config.yaml
n_layer: 9
d_model: 320
n_head: 10
n_kv_head: 10
head_dim: 32
d_mlp: 1280
vocab_size: 5034
activation: "tanh_gelu"
norm: "layernorm"
norm_place: "pre"
norm_eps: 1e-05
positions: "learned"
qk_norm: false
attn_scale: 0.177
bias: "all"
tie_embeddings: true
parallel_block: false
init: "uniform"
init_std_qkv: 0.0278
init_std_o: 0.0278
init_std_up: 0.0278
init_std_down: 0.0
optimizer: "adam_variant"
lr: 0.00147
lr_mult_qkv: 0.4
lr_mult_o: 0.729
beta1: 0.9
beta2: 0.99
lr_head: 0.00666
grad_clip: 1.0
warmup_steps: 550
schedule: "wsd"
decay_fraction: 0.87
decay_shape: "linear"
final_lr_fraction: 0.1
batch_tokens: 65536
seq_len: 1024
doc_mask: true
z_loss: 1e-05
train_tokens: 458400000
steps: 6995
dataset: "wikipedia_en"
Each number is 500 + 40 x the weight over its row's rms, rounded and kept within 0 to 999. Layers, rows and columns count from 0. Numbers have three digits each. The size before them is the row's rms in percent of the matrix's.

# up: layer 5 MLP up, 1280x320, rms 0.0568, rows 598-777, columns 96-127
# down: layer 5 MLP down (transposed), 1280x320, rms 0.0508, rows 598-777, columns 96-127
up598 107:444504497528518568456460518549475467468487438478462437481464437531483451551505417489534460519511
down598 113:497474525480458510439474496520507475497477483497532517429359524444497498531513525577469512526477
up599 111:561442540540444493467533505505506414461496409500560433537516514482569557570551547486510540441501
down599 115:483553482486512531515515478479441540556504508473468460517497489493414482479431512543493520541530
up600 111:525517504493554526498504511452492489499463468467490479529484497496564567519502523462447411476503
down600 110:495504591498498503420460583508534471514447530547499457505524450500391473500514526555463490498516
up601 100:492500533505524571553487492425500488478527501504550526479492426493537569498490471525489500437418
down601 096:564472491497457501479483491550438508501485436529487407544525435559551487557461459442499498520545
up602 086:441450522551480453527495449486450521519493521565478520487529496501533475492516499536530433539472
down602 093:549654503470495460498524490514534514543453542517499453541498525447489478464514522546537463531516
up603 093:526483583478389529495492515552517448551473489597495482524586462468504546458490524522526502513515
down603 090:528508526518525515484489536498470484523429519510533601466536457484500466511472506509447525509472
up604 097:495495488437451520540503593516464478498426488492532462534532532494497461499518544473490471545428
down604 098:529504480461499477425438460519518569373456469457527545462496527453561494486539512486491483574509
up605 100:454494436471446529565498468453531504475438439485538514518525538453545474500483510464447524512494
down605 100:508415543453470543483505455476464500466453455451527549493460521480511491556462454522431491478449
up606 105:517521433485451524561506497450510536510471429433471513535446474454529477474489462477485448455484
down606 094:477528485424502553455493559486557494492509501524516577535488476533500483516504518506503479435451
up607 064:491459595542516568532492492602493516492474541499517456477468542555500462485537515458571597462508
down607 082:436506542428532425543500500544518492524484548512518505538478532591490466474490469500522484459463
up608 112:520502542520537548520543485494558458456559490493509458604475516508571540533476541526498512549523
down608 112:515494541487547566529444457505493466478559513488543467473573479534524498498482478481502524509524
up609 103:511521554478514553456460533452531468524433504566492498561518409471491497565514562578502486481543
down609 099:504525541462487467459499487487510540465452448502380562460533538519518536528509465525529469437493
up610 107:509528501549493520493487536476417452519526523536546509547539479519463512519544486551482479593489
down610 105:504546455465521488518534498546515527460532495506547579525461528548538462526409425492417461482424
up611 112:485466509518512511479500576486555487440467422429564495511543426464542473597473541552497462495614
down611 103:524516533417440456488530509526495523550501490535487485478497513574559491504536529513488535493531
up612 091:471504541564469474525461529554512556478497431476443556508525488537537411484512479463529553536539
down612 089:446386593490507491489515462432552488504459518459489532460465494524561497551491515545553438440482
up613 069:536510508514570553467545514592563499498479493498493480480478499487461425498490520537522492498453
down613 078:449509481414432411542486487533488510523520496532477504507436476565456457455448548523523518533523
up614 098:510453457518521552576473558499549507456457524512501538508464563491492467500518549438523452567473
down614 097:459478554533493493469527563501467512519494464475512455473503509495519468604485540566497507533488
up615 111:461415507584464475555527554516511486531520458469460549510467488533463550504425469408433474498525
down615 110:527536526542487519534590461509494503514508492563515533532534474505502516523483541474576479462513
up616 096:527407490589545495480522492491362540549542475450532441531552456425427462475492506458520525497501
down616 088:446438486503510474596517494485571511468489488515485495537433481468490537439483509484428499430487
up617 097:553508494559447469540514535479467535551526513515540504489553552540564481589557513504569502513531
down617 098:538462456565506510439478518560510438540513507553502487519515549458474483481463514460506474497524
up618 112:468511464523489544516515473444460493438564529507496486518509521435460541474494426507473494498467
down618 106:485490520543442506487538471491509456571576522459488520491565529551498512541485501457589490483515
up619 106:468471455521510500495576543460568514516444423532568469560528468497478476560423533511493453482458
down619 100:449503447507485503495515525508518495534518475479490500481550467499468513511524528514478487425488
up620 108:480464512491518565477484457520458466493520551491538520560510500509459529568553456579499489459544
down620 101:478472522458481522544564520516517467488477526469517504557434397472424465555533562513500487482508
up621 096:542492504474451494418519484497446614475528478515507539492447528573542458517441518444459492485529
down621 105:479531495486550517451448468516522456465490549454478524450590488459542502485576526553477589500528
up622 118:520442478539473492528571474463431526513498565528497459564564511449540511506459513537506504514518
down622 133:482451483583473560490515505532489427481500511517489566499547464499574536440536503478482466432528
up623 102:518469469492514491484480555528537469433487534507455440524578482524523465444563537500480546483511
down623 099:463470524533573454497592434465461496508442503522545548522461502452510444506513472437472516557517
up624 118:509517463462413484556494489517475497523535479495505481472459539504541518473478418521499527532462
down624 117:499534490461528464581464501436505480573548440526508501449482541474503547458449516397552522544492
up625 069:478471500523508518467455435473506491468442556459553542435472522466466590505482566432497576517530
down625 090:478485515508426479474493460514445504480531505551516598519479546543485511501461493489582522495414
up626 107:455519492544494604518521421415408576485536447470485505520472470472538477514585430490464633553546
down626 099:509530458447454547525497532474493514499412494551466467535441487486525487542473489514567508461548
up627 108:504485520525509510431529561564587502473562527474433477507500465421501534504476484525465444463488
down627 100:480521521541470501506524427431487490470506553526469485424545553525416513476572520530456453449484
up628 117:490536508527563496527542567428530517479492439453527440529479464417496557490506569465486414507469
down628 125:499469524426438519474505574542505510443495469485532513554523534434523535544524455534448519483557
up629 096:534501495502491489556470521487450506503556513449473454467534479522431508491503452526473470487485
down629 096:510581465524400512511525489480470485557539481560564552521440476507484522484491566547451490486473
up630 107:492388475565459440634496532479521465459523494565511414497534500532568539509558509542462463500457
down630 109:537478534504510465495502467459475475505490569527580520493437534568450572533460497480476475497491
up631 103:490465542551451499515480556525445513563499429558499506481525557532467514480399506471517468586481
down631 102:480519548504392552506521512592468427510471465514501467502531501584453482527444460512494485468430
up632 109:551454472500504547457533505483511447484514550531487413507489426550548527535547532556464470513483
down632 109:379577490532448504574471480527495527481464483486473498564551527490473494487513511452545547561449
up633 102:569441507476481533481541493579497415520418497508480479467490484534578519543475499479450514526451
down633 096:428547541496463477479502480506467507514556509472504547530591495460514490565503522552595522494508
up634 069:455573465488504567447454508458426546498430485447541497491510474496410511455539526504499538542439
down634 070:534488438446495454558473522505568485508478507574497502532485515495485478436437522511514482438519
up635 109:548505478602545493440478591461501458517512467478555500478451528489567473523489471532552514490497
down635 102:447463468504485584479508476516412485514496515522502438484545535474486526524468598530520567493468
up636 126:528517462572421531505514552468555543472463537483456509566523534526521530570462543495554531580528
down636 140:522488526496481505508464520592544465481506544480523495447434546525539533533502490545473518505534
up637 117:526501422520508557510565484494496523459555464507545468466506415550506525513464423545440512466543
down637 118:521466426482538570505539498577477461502503532528563518525450556424468476553424567473493491518425
up638 072:484445436528436507415518577422484563527452506428499519513476499388500516449501586535517574506533
down638 079:453447542425522455536567476462508500445471514481517543598506575560511492507434539476535454492503
up639 093:463481490486503559529529556454488501442456486552511415475572452492480491448464437547562557491625
down639 094:535497555471486537498518604557412472500557482526498511534468587490458456547502513526481500445546
up640 115:519577479563566569497538526490439467414495489471513448545599495509501492503498559500543535441558
down640 118:500498575566534459421401491504515424593487536484521502562489475522521525517521535458441393549487
up641 099:515557545519521522523429492478464525482466464439562467508492499472492559490375470487534471490419
down641 099:516440508504615532473459473458489495519521512522543487472472479511508509471516507475418462500497
up642 098:537491509540423485528580516480486524472540407457493484435487512439519467551572489455480502506495
down642 097:496521529482434628527424496495410532507465515503498472455478474525460484458517484536409444522499
up643 084:481469444521388458525528497422539510479509478558525523501434553453566487501441481501486471528486
down643 084:545466478463522573489400528501469414479467484483446417561464535521434520496473470591485509475488
up644 066:540467483538502507516549557498527583454421462511473521500522524491554573542518544508519525480532
down644 088:489487545528453488569498508464488512478511547549461601536494496496479563479480481467511463490539
up645 108:453546473504521528466479585443472482410471496490529542534516468522582541500403421501544474504498
down645 101:540467559455472470377509535550479482521528501461461501520485493506499475521553549464536474458362
up646 117:526523503494448495496575439531505561521460436481503515439477424461519502436451496442495529492452
down646 108:530499516460483569500550472499496527543507526537521496530475512477492454532520514526485519472477
up647 116:481493510475435541577488530498538441426452463500532440460511463498536520615511480474396475446485
down647 140:509511500472516463533537489498504538565454412528457517551558498460526509513501446491466473479503
up648 110:513452522566556569481476518507462489519478506500490512569510492429556523454450516468515480623542
down648 098:504482460437482524558500458512459487489555477513481501420496555480544462561472513472499467524535
up649 101:466488512559436529505492577492501472467532485443462503496486504437531508499501525504616481544479
down649 093:581506431492490513514554438500538515567491509514546540446510549494545502554501482453493395474540
up650 104:503503443506543538495511501471520587519447474482473526497427496422526478463457548480514442525476
down650 094:471481511547495503537436477430514516466560522410474486469541533485515526425501548518496503510415
up651 071:558460435497549533507537452491493524419579568485572490552516563506586451447479561503459485540510
down651 087:512496556444500518553484523524470462472503511614525487482479476490496523549532492464502504511499
up652 105:514441465617476520521598452530527525517527463425476535487497476546471478459459472492444541487569
down652 106:507543449529524524498488522462490505489474483512488529436502547431560509545462546504534468439498
up653 065:525503512546494460533505491455549496587483496506464482524471484446485427433486451466541531506546
down653 082:427511529420515399546556481415505433494497513493503538574471528533507449459431471523545459494525
up654 097:495485503523408506519507481534514456475484548491467508485498513480511587575436424489428525539495
down654 101:555499526497538467489460497552505505529508454471497594474481454472528502527527520515485387475494
up655 116:505533515558547536476447530523520503470461535501463486518529482508525516532504479535453503432479
down655 113:457447507476432458549607473497466470536495444499511560513527463493563507475468518462521507585538
up656 105:512517519453434545492531546498485560469456442477506462480471519495529532570509520401561504592499
down656 107:544564588507451465546512539544455518428503456505488502465502527537514520494558502496489473493464
up657 097:521453521521435475478482523500553461483530471430541507514527522533524526527430546499421480520583
down657 102:538480551525569461515479475521527564527551485446461542553540513462406517554499513445467517463532
up658 109:471438402503537558586460439493506527504510525464547458492507481457522518477483498536505518510465
down658 094:504500494523504495488506500506461403498440571492477537495537515497592466576458528545451535539518
up659 111:515471451496457544463483480542468536479520456513462487542515496482524534558499509469446449437533
down659 106:470581460484498501560489485533548482513574519520497551480531519514567549457548506563499535581471
up660 114:540444535502450550477522516527501479495452497529500543536469444486513550498508478530501508502440
down660 116:504564485579508480498557519526529518513448505523498473464496512525434537586480475538525557495420
up661 099:495480523460594510547524501482439526485455471519520461515515516473500498538502491527504540565542
down661 096:467468541492529530524476515455554439427521533515487458589461570482478483573498551513504442535463
up662 074:522521457488503465482496565498462547434502428547490469498582484499575461564486432462426461481437
down662 083:505508482435525433481543496502474466432460497476507528594472558509478476442495493532487362425483
up663 102:402467476510487532593551531606486476460494505489566488534486519476531535456460480606559473470510
down663 111:453516501497523506418495550477507502501490500475499520421514490501471528484486493501549527464468
up664 107:501478449452496532491467555469527496496455485510477512609482524429596535553441475469488528461583
down664 108:474470452536523544578565561548600476514490524462491512507458509556473494525533504527564481501486
up665 094:432485512497486521526471452487455481496514444514503494500521501442509456490539515501570551505507
down665 090:528458523516508529467516530546454506503538452492485508503493482483521557465489524448490417470560
up666 098:531482567556485507515482515485461485457482540501493466458532521508477488496554537546489390570510
down666 106:510514492509518537507469513460464536512526438467518422444453475508499454550505490451616555506454
up667 103:463544431579430467527435513464476492435517501437513471537544506472521514509506523519485541571586
down667 096:502464492528467531567475501454523477569573508491515578556529480523544499452490481471529432548496
up668 099:469491466524533475504485495496503523519478462489583505551435541534557520423498534494440471432449
down668 098:528562484469459511509548515477497527518460465444527561526559426586535455505514553466499482554430
up669 112:580437566573526463506485508469490573499471489528487478453470425545529490481559434500527516551502
down669 102:456516490503543535456563495457505491496509503591490527462548411499576452431463444594403502479454
up670 097:479482493500522472452492507474479466475421481486522499449572533483534465523530567511510490484512
down670 087:511519429502485536472455534437492504526494467454534540522444501432536539545455421533505422486479
up671 106:528486506563508551503503560464455564529486499512523485575544475425508554517507470550583497465408
down671 103:516565560504507498512416543555502489552508493492530475547495513519488455510510502531526418474579
up672 095:518504434484548480520515507508492523551474475483498511531478500500521546493486458529522488574474
down672 082:550486474447525541477476520479475515450524523536470533515508509498555503470483454526552529487459
up673 111:553471508503474553457526444468508486536477515461509442532519479513620493536512521527517455447461
down673 100:525530504540445550516524487541449547489478485437482523597479405471548558496470488437509524487524
up674 073:432437520560532518508549508512465597512453526500544478482486526461558448486400517533585593482557
down674 082:396538533474539427555494489575474494482477447496461486547439531574498501487483513509542504531461
up675 100:471534508522517498528521483509558510460470488509429501464507437491506510509486532488509493525476
down675 090:483522487545563530470453559495505553525525419467549518521578544510470522547497468532473416529515
up676 118:531429502485454498486463521453417478493481491537500487550501470500570512519543499432490456510474
down676 119:446592526472551397424563473494507539545462506496455537520471418471529504491575531515491478461474
up677 111:506461515517469472567505605441510463439495516512481453511563546514517487529538549481445492484467
down677 110:524524550479511517499502447461494497526558486440516534406501544540591465572468512462547507489504
up678 076:555527506546441504478450415501466466486472485532516486468495454546511554487557459495500483542531
down678 085:468564520481529582498504488533540450479555512511498515453559454493464479555484478429551402524486
up679 113:508438440479524542548437502515505502500511487562528501589514468527501556488495503439519515384517
down679 106:463470505511534498552475529484525527547436545521498498556457502442512471460497532573523552479534
up680 096:474499552493482496450491470395412538553548467485506477494597563451528480536487482517606506535553
down680 101:507482485541491472520467531531517505505534517429495527502473524494477477506433529544556444475529
up681 113:442548560461498525402489516467452492502416555490465494505526422516528493547485435485477492490442
down681 107:577498499463451484547607424604446487447475529509517572531456540498521497531469530460490479455561
up682 082:485559513504450519448477482454554533516443513557528536543583382463455537479468475477497492572477
down682 082:556453539492575532488472534475416456443585458494444443456445540470480581553496501526467549456480
up683 102:530477508437537500524465505439488557456493442471523407514582436507475545445394472458564463488501
down683 084:538453455514551531495513553469546491443518463504477457457501486528446468492538484497507522463547
up684 096:537472533479491565412501548501541540489574474562542478537442443544568498515548456529481460467461
down684 095:429554577453503471541496491434453523473440524514461463534512499578505485540478496507533452509507
up685 102:430531471496394460509547526458470469477403443475579397484535454495543517607494499467476465437543
down685 087:483480491487497481468584514430504450458546475428508463488509480514493484440554515418606511536533
up686 106:584461533516543488495555530495460545512462481509529404479500528515615473461417539391496545489502
down686 101:479511460560618504522541454518518558509547448510495491459542445514437484431500492457534547533557
up687 119:563465525524505486478521520452474526466481554541469473575553491538528560504503470513436494482485
down687 131:427424494524507532511516487468448450546478533485562604549443467534509486520498445513422508465543
up688 101:443487493559524521499553513475446539511441530498482516542502548512462455560600533574518516457447
down688 093:500542556462541495432491504540479458458478469488579571540526502502534516466470470529503492389507
up689 108:547522542505443485513504536523536531494546510501472474532470485507534476444541511421444529486514
down689 112:533602454570534490517495575433444405513450472475509484590447529481510510548517513426529505464533
up690 090:563550485448460579506480524480466449524559504529487505457570501428477591516542405536433486538430
down690 095:545414506454557517525562513534558472559529513496514538520574520545400520512504463553499517473549
up691 082:500517472527493509433530431557498566455527505500491493445528435524499553521518504457510523428541
down691 080:502541505518501497467473572538501450567534457573502501460520421500509523533492476464496447656517
up692 087:508520522526484499500517520493505533469527471412513514457495447441564564510557553460494574519525
down692 083:471494547466448481496510523510502509541466466399427542454542445424520478499546483507507469538475
up693 111:560535559538525450527501606444517448500480560490537427526477509510610554482521523492513489528549
down693 109:491482484512441439491511418506448509569556535508500429537407509445458519466468480495580474423503
up694 089:487477562452470468565469591476453527511506533497452517562522449484556553551546506530475457453495
down694 087:451530460504468503542557438471469495517575462483519490399470549528510556475535542442434464512485
up695 109:492564534459500440571462518450474528526542419518469433487517545411544462454426455488519465541491
down695 104:489519511467446426564472557508548464516523476495474544475504554496481522518488500456570509527403
up696 099:469430567485498455510520484560586500523501519526425489474545524531519541444555485454518521494562
down696 099:524508591484506461432454498483479479566491500512482491471476551475516488491578449488605486476502
up697 071:523441557505507607531501475576478436554484518444446487517490517465511500469570462499526489494496
down697 083:503541480531490510551486438466516524487480499489480506550469499459403470466472515485464496525485
up698 104:607553535469470598412543542473508487509476496516443518552588469515537535529480527458501474505537
down698 094:576500462578485490470544517531518518483477455503549521485540555539504523485511504510523485534466
up699 085:415504550462492486478554552464493543538464467440455434577545464497486468505545452482558545514538
down699 079:484478465470561511521518465495501500515396535534567527464512519535497448563518499542520479524443
up700 118:502454499542501483566577571433442474569466492503567504498560506444552444450553489470452452511483
down700 115:492485442464511484441522487493467455540483538544460489448525534526531488473477458535510492484517
up701 110:470442457520458494486495562462493486536464526550520494509464505543553464489526494549515486451462
down701 099:476535411527550530539543491492516510464500431471541500477484493551549493563549596444504488447492
up702 091:617528466561514481471442601454459550502463517502472542526485465508553509546444452419526585526536
down702 088:447418493553429524582527516574468557520516549403556493443515579523470512502522539396518481522411
up703 092:439490536597489509442524537479495491509452463527517417483559393506507489464472515549487479500528
down703 099:531493496435487521539506464472525416499508527476546482502513525509446504562495527498454434475422
up704 081:500498447583517472475528508423510534463483396524499473567522591499558450503504525439470509505480
down704 084:548502502553492457533553466517529460509479477472529429484488467508433506496537455494459454564539
up705 111:563492483557488523533467530506472483406417529538507422489549483480498495520469534496574577556496
down705 113:460523517465484535468437447519492536533528562475551454494525553534444559468501538514515467527416
up706 106:513474540570532417551424529498519522508492502488491511499536498477407505465526586528490475542557
down706 104:476545518469556527500473473523522520534481470457519548437482509507459458477470508521524469551520
up707 114:539501442577457537511493505463488528407476482527382521445544468404567457455545431450446498440564
down707 115:450538513505527518502544433486529461529443474506520598491565543464481495502486501490469468569479
up708 102:516430563578554543500551462507470521481462480502522482484502549511527456466561509529550489486513
down708 095:539514525493445466462515509512420505538543522557495517517413491436578490461516427502520452514526
up709 096:538530435545457459574522523477466542450569467455451489451520459460515483548405416548483430569521
down709 103:453475491495420469495443523463437514489470518500430506499573512491451433434449474517498474517536
up710 094:495542497497476459500498500460599533465505462432492455497452415450467525564534554495467446520510
down710 092:518480504495460547481535511485485502544520523446491529508476505545612507572519535441519538462506
up711 106:448494504439503497519543569494468501480466560444535507516475517411506540526486505536511529537486
down711 096:507527508521472527497514551514530484502497581610474478461533502462507517521441490451574446475478
up712 097:467387521494461543493459478478519535435571478508539497438512507473466467524495504516475466426506
down712 095:451486480537498515513515582487464556528516460492431516569515500467477483494558508469519530527541
up713 093:455480500544534557474528505519493471493375510492485502492515533487491501465462497529486503550529
down713 086:531429467462467519531505502445518490543456508554565550483458495535582499508556551505351442530516
up714 105:500583528527547547509490541502440463441548381539504452520488504479485571550480440467514439595490
down714 101:480470529465500547521563432432531498548478535502455542490481542482536436559472493427434569474522
up715 094:465519537508444485447534556468480482488528523576486439527554418456490485531456510549446543548532
down715 100:479496521551603507513467596526519536489452453481496535524515457529491461514467569538524448501429
up716 106:472489483509499557505559488442517482468505451515567473522519477390526470566492521495454504541539
down716 107:491487541558461542514538525511494511488503519549568504441549483473419517534535495532499434485521
up717 105:464485596550495527496498502514484493525482502542542541534520514415505446511441541451502492515566
down717 100:447513481539524507530463506530512576467432464507484499510518493601490494546473477568527522521468
up718 101:499503540553439493465428493492540483504456533464522469540528473485564436492534495514469527458479
down718 102:570499504493556491488480458520477512392500449413566481486519475547493533442515472449518487464465
up719 107:479501492457461485515587553483543541446413520511511475545460470461519555520514487459523522504559
down719 108:520546442550469484511586614522491500436449518554528490462484473413493460495544478493498563438509
up720 081:470591499553553551536450473459472578472496495458516544514490463452542467525559470453470496563510
down720 091:480478522427486502495488573557519441564506501494412465573534551503473473490541524482444463477544
up721 083:495545409475491488476515516518510572436558495427501523497558556479512476509515539484473509514503
down721 084:528511535489525482495460440468496506519545468483476509463548458498495509524521525566407480533516
up722 091:480511460537465513525482447455489568510506457509513514503571525512539434498512481524601533509609
down722 096:445529540519553531479536558464522450471443483451467465559499526435521546467443536518484466493500
up723 099:558521475532453566538545464527535510442430495489491489516504430490467533553546539529537465448523
down723 106:488483446528484488435475455573474560503507532609493503508445518499469522507531477487521501408461
up724 104:412496464480487615639546502436388478539506502494466529529496542429463553497534462564553506511510
down724 096:510479450532546447514477556568527535468495559476441533499464489544446490532510453477457518498480
up725 089:391507509488453445554512484483487510455508552525503471495471508483533507474452533464575564583507
down725 088:520439472518493505494408522496495510529495520502557544566510487533467520558516502480432513451499
up726 106:499537403487489498501438480452538552468518513542506492541527479398515485526496461478517577577516
down726 103:493511503501413529519474499507452530462524508464438521573456401522511461511533523524492491540528
up727 094:552536457575531503474489515548486486443523507532518544562510436484519418508448542515510490487533
down727 093:521478444507539566518488518464517524476450513502561559494532465471496451475462544444516520484510
up728 075:507390431533525530410445447543497487455488490508443531525461536557497497470554496493520540461518
down728 083:512532542494495504509515517481466442516514533532481491437504481453486529590579550455506490518471
up729 101:521498533518434564452522480509515524461487470521493494427510470479487547492537536431545447533451
down729 097:537534549469482460507471492567484533534515472478482465449512438514522522435489574494524470487432
up730 111:540550469460491517482437522480501549485482533452518547494499551514503581515482450519495437494481
down730 116:505524470500556472464504567472532420557508490516525524449584614485476501547554518501539487448444
up731 111:490423533497426607492529533480450477488477498530553468560469524534486587552481502479469526527474
down731 107:588486524494496519558543421571482485533485494526520450556510488481501553536423479535546498511594
up732 098:415528517591498453475511501455428556480444466521468422556508527474466440563425596470433466447589
down732 091:535500501470536449489453422569519567489394512463462510476494575502529454506568425523556463484469
up733 099:523504493538515540500447476527535448484525549471468463506527514529488527547463517516528489505512
down733 087:517493481492497499510440501522560483540474484509512376557497528532466482471512481541495465469531
up734 113:458565495438423488508563498476507475479459510530485480543496507429591497477528576479538544561530
down734 105:536487561510484497531483496454422514499487534486447517520525444500491502465471532506584433532443
up735 105:522532477610493504465481512502486535484480529510477437598522480468508499500528572461499476511511
down735 098:530493531524470539453552439517480430501564522516514549479557581521463436593494482446451472592581
up736 104:542462518549515558514538523480417427554434489506549471578526507498551559517541483521496574591471
down736 103:454447497513582582529524547476544551468474479570468458457510466465451456535442534476502552501515
up737 100:501458542451536598601416498496501437464509527483516518473501503541534428513411555485508513489497
down737 103:500537515442575492521500502506518500482508485524594411467513562529534423489513552528508575560532
up738 090:518472508556540501455508476506497547496521461497527457536530517416509490459495474530456496487524
down738 092:457508501524410476497495518462477463499546510417500443487490458521532519456456430438539514480477
up739 115:533455506554504487565483505441430459556539410469509549525540551460573501551540544563464486454431
down739 113:509538453524463490569585512461449487514473520507476521616408551532450525457534476530534512467463
up740 105:442521573508462516626583517527480481467527505513524528523548562478524479509498494491492495587481
down740 098:470447467566476448576462512592472512477497488462534467441442571435530574473556481500494515585442
up741 078:465510433511478572475517505503459508451519443466526440475494488541487553445461524552505584508466
down741 088:481530565529451527480465416487473525488515479484469461436556464502475578515560415447508517479493
up742 101:494480511484522502532511505501500430502450484592535499547523518462491528462448447518481497514498
down742 094:517565482565485542454457523537496527540549504503440444494460438431426503529501518440510543394558
up743 099:517528491476504506547527504534439506573500461420440501523522502466428508518540563465512441581447
down743 099:491587428448542507552480411508511484499518522570549526514532444514478444563560552561528475498489
up744 075:532523518448504492465463461435440475531494538516549498484531546389522534502448538594502491499502
down744 079:471419495467491433520424504419513568494515492463532490506537470538525491453537530428559470490484
up745 100:502549502509496491494580456526451467440473500409571424469530495521508532492439507561502491494532
down745 093:513408540550499484471513535507447523481504519530488535494484492529465538521512490499454527490542
up746 097:489420465466504530409535509486524506524445457505534491463506536456611484530468426519556590518539
down746 094:520512499458403561493454552502467481492532431461510510479541538428485544490442538462497525524502
up747 107:435484508528524519533418528438430520443476516533569401512542479488547498493439462571530382504532
down747 113:510514460505460400462507479490516489501550491481493509490501493497444472518471460577500471499533
up748 080:554501533466469509457441501496597545448519464504507482482523515541566525419521555385488480582434
down748 085:507500498562493564582487447456417525493511501542508575578453464403444472534531481502480492516507
up749 090:538418498474500599517505558475479451526511499516524475553521477497508491530525455498501429472516
down749 090:510523498503500472570515470427470468490455566524497436523540525488561479474558521486439508566537
up750 084:563439478519510479550548518491400458523532444542540512539544483578548479437517503520510549461522
down750 087:536466513596464471496497441473531474484536454473516519477455493416448478559478511509514545564441
up751 117:466493487458433425490468516413534517525473467476522378524570516455520481570490470484510591532519
down751 128:546420524512526521498498525533478526465410470499561519475557508530548541550548501475442489391480
up752 067:482503468481482480419513530399481493442427475489546501580523508424541526489499561512532535526544
down752 083:465486538461505481521480512431495540472486501454497569600443567501459430435493467511517481517486
up753 094:524556469599511501546517569473539525504484556468553524559483482514543481495549457445491476579576
down753 090:514487492496478421454465520482417540476580464505494427575472479449527557607454461429529570477494
up754 070:426442502512509545528546462496530563484459467466524510566513542450628500447440521594553485523581
down754 084:467498546594553472570466473475517479532534525523511504474482483459455502483507506424481527505419
up755 096:491501514528533491475497525490483525521515506520512516538462490501511418447545557505435495473433
down755 105:539539526516383513522455449529551514491537411532493483554526444550552555438547539420526536508400
up756 118:486494466470473518553528471462496547534493582521465381546534392462558587496505475506467514474515
down756 120:514522526427473557467501528501489473484559470504448443537498478481532479450551552527479518523484
up757 113:438460472464475524512504539543412498495503454443544439564518489543491434495531455472503527484503
down757 125:458446543547526561544543481532478502538500420496536411452460573484481513586464474449426469490524
up758 120:535452484525392529469557476492485562430560529446472464480588428513525486505408502460505529507483
down758 134:558506392459420516535559465543511548468538547452534527453499521481475541531470448468468508524505
up759 114:518510480554469484502461499479528492460441499487450495520478424489520509537452528511416406572506
down759 115:534548542521557505438501469515513438594520539448483502433454521519537500459521447577449557391489
up760 109:476512478539458468514441521434518476510477515465466425571478515434521484532506542504470453526470
down760 112:578512508524545480481454447499443482522404534544441456500526509577567476512482548494514479501515
up761 094:492459520511412508528542479508506472489499467462516437518521482468430496477396517516516544512547
down761 096:456493539401556505504442467504475463445447564519453469458562498509464507432486472503506447552455
up762 118:517481420542485527523484537489521495490408452511567517512500477478475467544500518566411505598507
down762 145:464559463545479497480455511477501531486516509486539551489562465499448488563489511533442518507510
up763 115:485431484486505512502530504516559515519482452515506460495577496493505524520536408485471453459535
down763 133:506509473527571457478430543496458471493429521515530541502454553522528504454460510547585512518446
up764 066:547469431495464484461518561387547542469566456489458462460512542479475557529500545533451502473499
down764 082:467564499506447494510594424426473483503472550484442489554529619509468504545432509476435510467461
up765 104:472462475446503496465504534517512525460522478412548487591570504467499498448491522549469426488434
down765 101:447530478481443530484455456528475521500417538582537500467494462544572479520475516466478498587508
up766 106:449462552593548485545461494519527431492452479458510507482436476502447539548557523522550395504525
down766 098:507483445415575464441503492499534503502572474504462435490468522502533507516481501487450488505532
up767 103:471444532520455488454466467547463530501487427450431466538523469494514579419509428503486438448420
down767 106:504514482539494497559398533448501609499557518495540525439500450511520541487435506517478592444470
up768 102:471502538470554524497512507549479526533494462492472436460541482505477433549504549468491480516544
down768 107:467494460486463466463495475519439494556462532519425475519489491473494550623475423530558466444450
up769 115:515421544509423503518498549488482533514470433491517492509562519477485502485454425473538513507509
down769 115:601476507489508493516539472493472510465461495549481451495527524511538458467474527514432508487515
up770 082:514463525536359528499494494495525515503483476476613508470540493610561532495515529476540435457477
down770 088:542471561473531435470485473580481504482530505524527492555503538504533552482472524467469504430480
up771 105:542498465495511554502461500494506459463474475487486519479483470472469480426406487503466539469485
down771 101:493478465516517628485522418544497558466471501459534509433521442536457486490471493426494556551520
up772 100:437458506541502455515549517485420577494511548504526479524530503514530487440514537505536640491509
down772 097:561516496463492508527508535463488511470547495514524475506500480489488469536513487442475468431610
up773 093:520421482490521442513478483524446496500538450526565503521539586476582412491446512456452511497523
down773 091:583536532481491500447513458457471552530474491460507550565464525466418550475516479478564579446477
up774 109:560457424536492493512575527501520502511521424447541376518608398490546545544458545536515517552490
down774 085:593491530525552518512517517541449490499515413506482413494553462506470499511519479519517506496479
up775 107:481455522462470467526528552531498501444505517537468460587478467482519475520490514466451451491511
down775 098:547516470473515534470549450471437413449463508468443547497518457502452559516555501518476502488468
up776 100:558494510565507489613572517503485527500473358490528482515531517463574485473512535443435505575565
down776 095:553519479493422496512529552472524464487471424496495480484544457499549543496458494489518452505438
up777 086:489473488497520538481509572481539426552474500496514470534475440555553490445533476511535419489527
down777 090:477492483485499458508468485511542510500574542401483505519491625494523471471473546545518469471518